Weights of a small GPT-style language model, trained from scratch on English Wikipedia.
Architecture: LayerNorm before each block, rotary positions, tied embeddings, capped logits.
Each number is 500 + 50 x the weight over the matrix's rms, rounded and kept within 0 to 999. Layers, rows and columns count from 0. Numbers have three digits each.

# layer 7 MLP gate, 384x96, rms 0.0935, rows 214-236, columns 0-95
541432445511488579550509430519471637527555574487480477552548440592518479463530488462489457499585393589474497518542418486477460518549504548532556554545601424517577418437376555533469399463520416465558546489482535499482567467537484443504470496535427520546440528548566396482448577480608500480
511554491510381603626393479508416548559469553437465511512543443496481459530492546486527481441480418477426529507505475632401545522520577489506413529468496569444546521483517529472510517381445567567577567435558539396529480474538562476545517494527456464460451539613435451494479528510534444538
508470465457494445559541485503534527453454495489468588500507485496561462509556555472460427542535457510563594430487462558572470464566518475454476477500592560499469563609529528476533482520449553511368451495443512662481561475586447450616544498462527527390513509569469469599469482482538468435
477470508559501500468505446475558552647542554593444475493483479490516494435494570359452488517485505471491454387455437434498432514448456575471515501480515460515529507596515535548439483490436454472546611538470553512546457594450538475633496585516513517396536489505559519521452519553516503479
520438562500555571633510400476417496471509453453543566449479498545528504515408411450463552431516523560541558489488533488452511526532537527457584589521544504433455563501556499537526504424515458448486509507381494467522546554482534484494542502437499607503512491512542512435421433624573504404
566428440484501488501535585495608432552506503439424542503485418459502437535524547495485496407496426423570458501472623492494512525448595458439503465515548515479572574428509449606534434584580386474481563479444515501434544495472469498514520558482565458483504506509583503525559514545504525539
517546561493423487499469386510592541576430492510459526466468549487523578438500482534477487508542461472468546452386521509465487521542524577397508543540544431484472529512503529534594517488530453505508497457477476486505560406430531528597511429584406471564504575550459528423396524523551434456
534426512506441553491520399386456471490412395464572490466522562532614599554430496530462482485519485439488587398562457555482552557526523540590518494498451572499600502471551486476541467528449524519477508485447541528439526506521481501512488463483518511422475650551460536468460387555613471477
480453505431522418538396420479544491597444508546501516459487465385551563462500463537445512448545442561496592518415551509507443451500524596537462557568523525570450550471549532533575558419444526509456508503417404595503528451412468495462501559427472538444461533511499472501549433497444600522
521455385492586514498575530444505453486469491537514425467453435435502476558481525581408456479642461530573486507427498563499542595525510483372608471481597426575551427498560495431504442455542436521540517511456391581608463493483540560499548443495490533461443575525591489349473500555561459431
539512551503539552520383441515480559536446493531556450479451496533482422557393512379501501536485562492493452452510547458468489430505533511573446555475522426448464532598477471524500490502494481520499529506544471612557537474515503588481487462359466493491573499498591558579511477516500427446
471532533451383532586497496585455496463584526554499531501493535492475446546491489527505461473608476509517523486491494492398538437424492562435498526449511503469473551455541514476486439409500570584515593564549448560498459498439504504456511468463501516591538453479515567521530479466463597518
475426479558608558460519514484446478447483569501451560523417474571517525536504586483566450492527516546506491400479477420394422605596452606526553446534536516496535500538599547522462510554521351506502532516435458539429480413448546504492602542460433531497446565471477403552472530575523444461
591438486549484542381551453443451517581415476407560574594518479467503468468561523443429518502443508510516441470571526558510484576575469551505502508559559482403525597515522517454531520570473520470450522527430512522483464456468590505543534502573513492540505486491464498470388487529491478493
473505486508510600424513446539455488497471439459582458492530448449587515466498480554498493523494464611545528493501452589544528526433629546529437524500415537393394529500508486466515479521457407441463471456487449482532506500533522513554469605463505555437450513451524465575417515477513505441
462528511557554466538553460488612495451531523514488542441496491487489465546518531549433492488461461474537539459506524512565460521613532501502492557584523436439506561459458506505561533415581439474412530517505473478442339558397453431526508498464558465421439508550571492450546486489500522487
534457499544424516511443494534463541481451596415453508529537425444403452488560444574523486429476445499548458564524554511451557540570486437537416478504482478410513537587501491528485449363481479613606460526491492526583567546453463512452548562436601548497540526491564440512448521412551460492
445537494468558450480582528439481418508466564536474483491547474404547511486505530489482464438552498488541588466535478480439504509467508466542483541517426576517544427466505456466478414454499379505521508462428480577435525514591521494557541432553501504510581486503509487473428636465517581544
507426544409384470537531444539533545490538525457498456355609443517477548494395547434523520502527459485434573403527493580441547486506544434537554524484468535468470510530505528444500528462505431582474520448469506489429575503483544477534539528489447499527484553507541516507434523454562529480
558586542584452517492523460544400541474506516458486549518467509447509461537468516415568499428526512476493541576560537490465605519477452522508536549504443587559484486473488517520506434431408564503453410509542490606502508515489385608453521465480447535369504494491523516483568528456507500458
496595513533580508478506487463472553626497563448504443511513523575528519561423520477507479394544461513424495540504469468514497471453518569423498471509567557518471485503499440603497499489475545567505530382399511477456481555531546500463562537454453481617483509539567567489456434577553474505
530561604504463442541516447452511487590592570463469484529531504504481477527477441420520515437511574497527591470522540480488484506526564415551411539501526487502440540561522514458489498536415477568446533409531582540515528513422541566589555540480384543435456569429523517468456533478541509476
544513585488476519496451418476451510506509459500448496532503532577455419545515513575513574435525449491463505497500422507469493496532522499516526553490488460481535521435502475592485474513464434582509569560514394520596440559449485591525446534480481565445511502393509466480453465538503468507
# layer 7 MLP up, 384x96, rms 0.0861, rows 214-236, columns 0-95
520541562473471468461448525478500575433532548530555487417467601428578451567475467511480465561544552478538483497519549476308483418487523505563400480504544556489525424494435491507527536549396591435559452591498557536459523593468505493548507468489470531517468463548555576566540464408562507473
499509432502561460550626486429487501553485584565527506507569462395494473500610571450515512492549555431477514504545499551446560428522490524481493415517578538552527405513469629532535442495506556484528580540557516519433482561445451447523531471467448462553556463368554491503501427482522401559
401528574521425453530505522494532460517460420528521481541597458523506605502500558535493515479539421509550428476509505514553548523458483541352493413452568550515537530462537522463428463524517515502514558534415519502471475469529466486485388513541650487628562593406387524474477415460489554534
480615486433425493407549471524499541509501503515478492464518557528450481592532510496496557544502409503513497539503476511527540478400542388550394451494513488489551472497491467470542535532386494475498487552496519470585479513502455608429518453600592469481474517548413498477572482602502605517
585530442563619462500514550503522474395522464510563494538575553415506590405599518553573498477445556435508517499557551523518535402519454545542482473441552458572516500440517480510422532424481498500486540608485371500517517583524446518582455464397560440443437492527468503450469511478471574503
470396470472452467542522508603450494508561463583495479600402577514482539471569555448538548485474513518496399625491514525471550491476469506491545526487501487549568407519476487518413456427400562540438423532507476465588499623515465484466497554449530516538499402491578476478511562426494529559
539562520495522560485475516505545445532454405510468395511491456455449571478566557531660429461544473478425440492458442498511439553498488453437529493482530575530520460454569555548465436481537509423574494476489579585544531483499572492427509530514406528486469490506398544389451553620508505505
558464483481503493584489427510562566520537557515515492449472405516576406513557476612511445581537480452516520500492530545527504519463543482519510480507558465493539487449538561441471459509563429508486511452542591527400514596471614495458547474478471444596514511457439610530433446459420560495
537604483579539480499444474502434544447545410493563549470573594491500498589464391536491468588411541501504454496505485476441432509497603462502492480546523494438528500642503491487563495472430421514478516472423602488503528489564506452544515468482453475527457444430432652488564441469465470457
611448529411565457445514541489486560497548501500529600560397498448552497512534457534489406489525459512505562470462504571397456494599487603530561439548529473465520540450560527459476496489467507553531422485482558479468461539536444389481519485528480574548582526512523532479452514538387564473
416416594548567453504419497463483468544456452580525482419544525486495456514537539470504457550472452452500492431594546604456492492586468523546534494439498494483313558575576440463545507491545494484563460530495513526479536436552523426488517410494494559554574514481488557414580491540520466435
567608487534597507485469559430533527504422421465483445544575510530495521491522550495488446476491456476561507544467453506468456522437537528478494477430472487447523511523409508586528554523444508438593501448438518493620494476465484490464422515474425450605544538481568461514553499452533476536
551475440553497562525525476516558537599532505527493415504523600479603546494486453506530495525511524571543509586404493468494522566494550420602450446476419494549484552522489504455473500587514438439427522508552441435556530522545551483519455546498467499340406411533427489554534458493544557432
497547614545427540479458467523475509392541582506454476501476515438503488475555473534498560556436548611461448530465412505497539450456534553569436425491556434474482461429617464556471549412494462412580408544563538579540474474514510460531508429525535452481532477495476451585560513438557472570
403561524525475465516525501531513537488594510411472509532522453543403471590496461518576538429487609539517453510483479493503558549491477481427464529451516428498464510505508517491458584549542565589564535447506411500499462580455538587487400475520522484518603486547513589564532387418519456556
480499562511397472565462520539477480471453553464488612492507422449482563551484428460430486515442458508406446545512527529397480527572612413406533380539477470470467529523476515579550535525513487550502529499555454521586403552603510541500449447524524444531544541475495465457547406574563465531
407452494446531527476536472442421532478624443483528494623518473484579526509533507451566490541484472412495514498507517533424497429564523416476530421381497616533411574511525526493486520498466476572500518503405502474491532512541501490475608459469440447536472536532497450433520516497491541585
413422457402483508473530430485510417433515649488523515529521579522512482445419537461577523432500540427512560543458537459588547563526545461425513467464528461497481466537409331466486487515531575504505566592530467495596458579482479377561589470461583508539432474456498557433487488533482476455
594534544533500510492447555574455442562508496540452592449526515415547516547422473437494473508416475594453555523474481484428504402426497521444432482461509582429608467540530430518538468546553562471483506484537499472517488489507406501487531513530480533485593440486476490434490540522534563491
454558428427489496539528494499453545518544498432603529504432377554563441509413548465500554454588491491457520563459523590476605541433538571442530543404524575460500478531461455430464467482555524558541582585453563499550509499477593493549538527468516467489430480548395556499458482548510496493
621462457533492492560601530547490529421485418506627525480506484484523496530401461499485491530488383538497518595473462450400522490585510569485525483486402506480453538506493516553488449564438514454541453516443553496481422535503552481474483524493475454484583514544641500469435537502533517424
433454581479485483481553453455483535556588509563422501522533523473540451502542582469575408586457592498609496518612511481413501470527421505481449442454535463475503544542519497458481423488479497495543561519486578469429498411443467582508487450557479514565466481494541574462514497541489400552
460586578577562474607468558535472428470519561429491528527378513487498467544523564542512393456483549548525534483435511465542554601477550484538501479562520469484450552513454456568517451509594491508433463485511477529480580502537540550475481447492467578555518553512536546471497438469429494410
# layer 7 MLP down (transposed), 384x96, rms 0.0775, rows 214-235, columns 0-95
497520497463509551539476568627519552408525537491537454489445533462451490531429503548506496553509472472401458495443536488512488499466632475566546570424445552607538375443549508626402395524491452491469486491494480472469454453404470522571521478496478433516518465592563570545552548447536439545
473560476488480529464582486548604573479590484568513412451587485482403448466503495552493425432446422490510493525525475541414462572429490493513551475401496548544432471525533481513577368495498476535549480528541557520503571423565466447557596433552501528506506483457535572519506435604523404473
526400576562462300517470553503482405489533414488573452481480469573483500519498510531513555466522546509442408523511503463557536529462492505458544505476504469438510421456452507447446523597584502511523631547530525517514519495414489475437459524572553428568594518464481481503479531533540482511
458471514402478505532485511573475467443438535470502540485546482539490526574487500501501519534489490539493623558534512558416579487524510532512527457599515511593480553477505438479576458444485472500526336407429473418510546450522490528493538475450440456530484542420386461472628503497541532522
502527455512536423546544535525502502371481508532552415471500434428531565488586496503575412410425536521568478570429598561517460510567533506619524469433580520457576441456461459456517486523531480560412554492439462442540501501471469494459512487323557488443508492548619477437505494529516563491
451535452512456477583435488410541529489523509529489581480568470560567505471440477523456514491458424510486486492546564476476478523478489479476545489518453479476431539696598575442457541487549428514458472549504603444433602491455549469572443442532521463431588483420533442532501472495488498502
512489496525542543595578462527446479522503494468430491533510534511446489506524535478521615480400529497430460515531456518591459552504644446574540523426567491559562519396556457571522489496423536428597503499520505558552485464452489511433506455511431531490367532432452419434450445498504551528
544520569522458394445580531541476406585467463453475492586469474495543474487499478519449424519577505452468450571494466563530461568549509484530509529444482473450501404441492495413534497568527526485482511511528458615453380498546540476600505519503510517619556503506538459542430511440451551440
455506483583552500503426394462404565490492395455536576544568540550525516460470458513504521496377529452523605543463576423362597472518513535549445462484473510556517488610467585534487490479478516468515541404486494521488559431515423448481532502498456492520451516419514530589505541531510469534
440486543571527355458491495463501579535517447569462491551475505623509508493497440519489625475564512472516429433514519449462613530392434390475452521520517518522570518495458465487487456535578505534452549502574574567479469490461507544465495531382504488481523476437481507499581509460531413493
491491482538473480518558452493467444512508506512496542562573534478395392439562455488494550511470530510548524495549535413502520547464514453503464449425480453484475498527584569403514580524480494469409509500531507498581354585466574485544373520607492501534432492563482517533480468401558607548
520522529499465536547458499511476491533444494505496549517459528544534597514535509465447496493511419427467467527457555547489511505551480504478438606493486453486539548519628452464505484555598536490467354561469587445417591467522488406494433515526461531477499550518522459531429438523484508486
518545493458505543485474553442475552454498472476460454500508462456593552436446483560486456546505495469507525469434505488550523486478502526415487527510477518494553478486527508449452530599402502572490438487521582483518401580553570483518568534645454439511508462567589421461496570510404537390
452553484398504583612545558428424457446494395516463578512507546438485599556530547526577533485458439481603579529498461519487547531459572561452480559441507492490406455443611477386481481431491478484526455495544483459541447477554532510448531569524535458494510503365482430514537519463565549460
416559446500575386494418531467533513500510510514591556559509456518464448528450501445461570541468523483632476553394447493537502414535365503483506506514465597523415513543501487471535511558543538516498583505508463515478497409396521539465484515564542417543549474421498485430516512467526533531
517544485437482435448448453610347523581453453462440490539469545464470535443558484519572528549465454552443497559556499514507472511523448407521492466565432530477484444585482479588507419530357519477513530498508485553587656537504518488535544547497437512515503504535546577552414531472459507396
577552520594466457550382528543479499556409565503421400409498487491460488481483564546491517498583467537485457505459477485532491547463539488523459525598425503457497471582465420456399619487510449517492527478512449555477616576493511537482423552560535573531552465428527477522468451494532447508
408463496547533461459451546493455642479538525477475527545514570519547512519431537494466439488584449471382486529561554393566480495519496435482538422488504477529466580544443492598529520619491507485556548560433511535469510610367441529551495434571458476505435441507553473581524461321426410535
470496544566453523467493497438557547546568547581476460472531376452456438466536462519421530432464502509503484471497643509542485536548468450469462519554575455494467500561431500551493525549515422456483519441532579472547501544458604540486401455538514440458485507495498578462560529517517402497
498521481515499632503519533522538458490480418504562530546475474521463547521498478452495479533464475468554471480565382490462508447508466517532532484452394527591603446453514533571498418512456532522439442581534601581516495440407424583430581464444521487433572505476506558456576437557553520414
514491500435466447534492479450459423490461488508516472572527464640392527533421538446509499438572439560441493515453510524532475509529515561493514486473461509581508486524422449477503433415482612502548556512408455535540505544550614449560495625517396526488543533491477561528502477497467504477
530495479469492479504425500531478476426525495416472493486562528521421455487527459542497447469460491619440483447444561525531550503535352525483548518477499537418497518588523454501504507583384516492515496529537568538478528468412563510657499518597541454460530482452419455489476561486557513542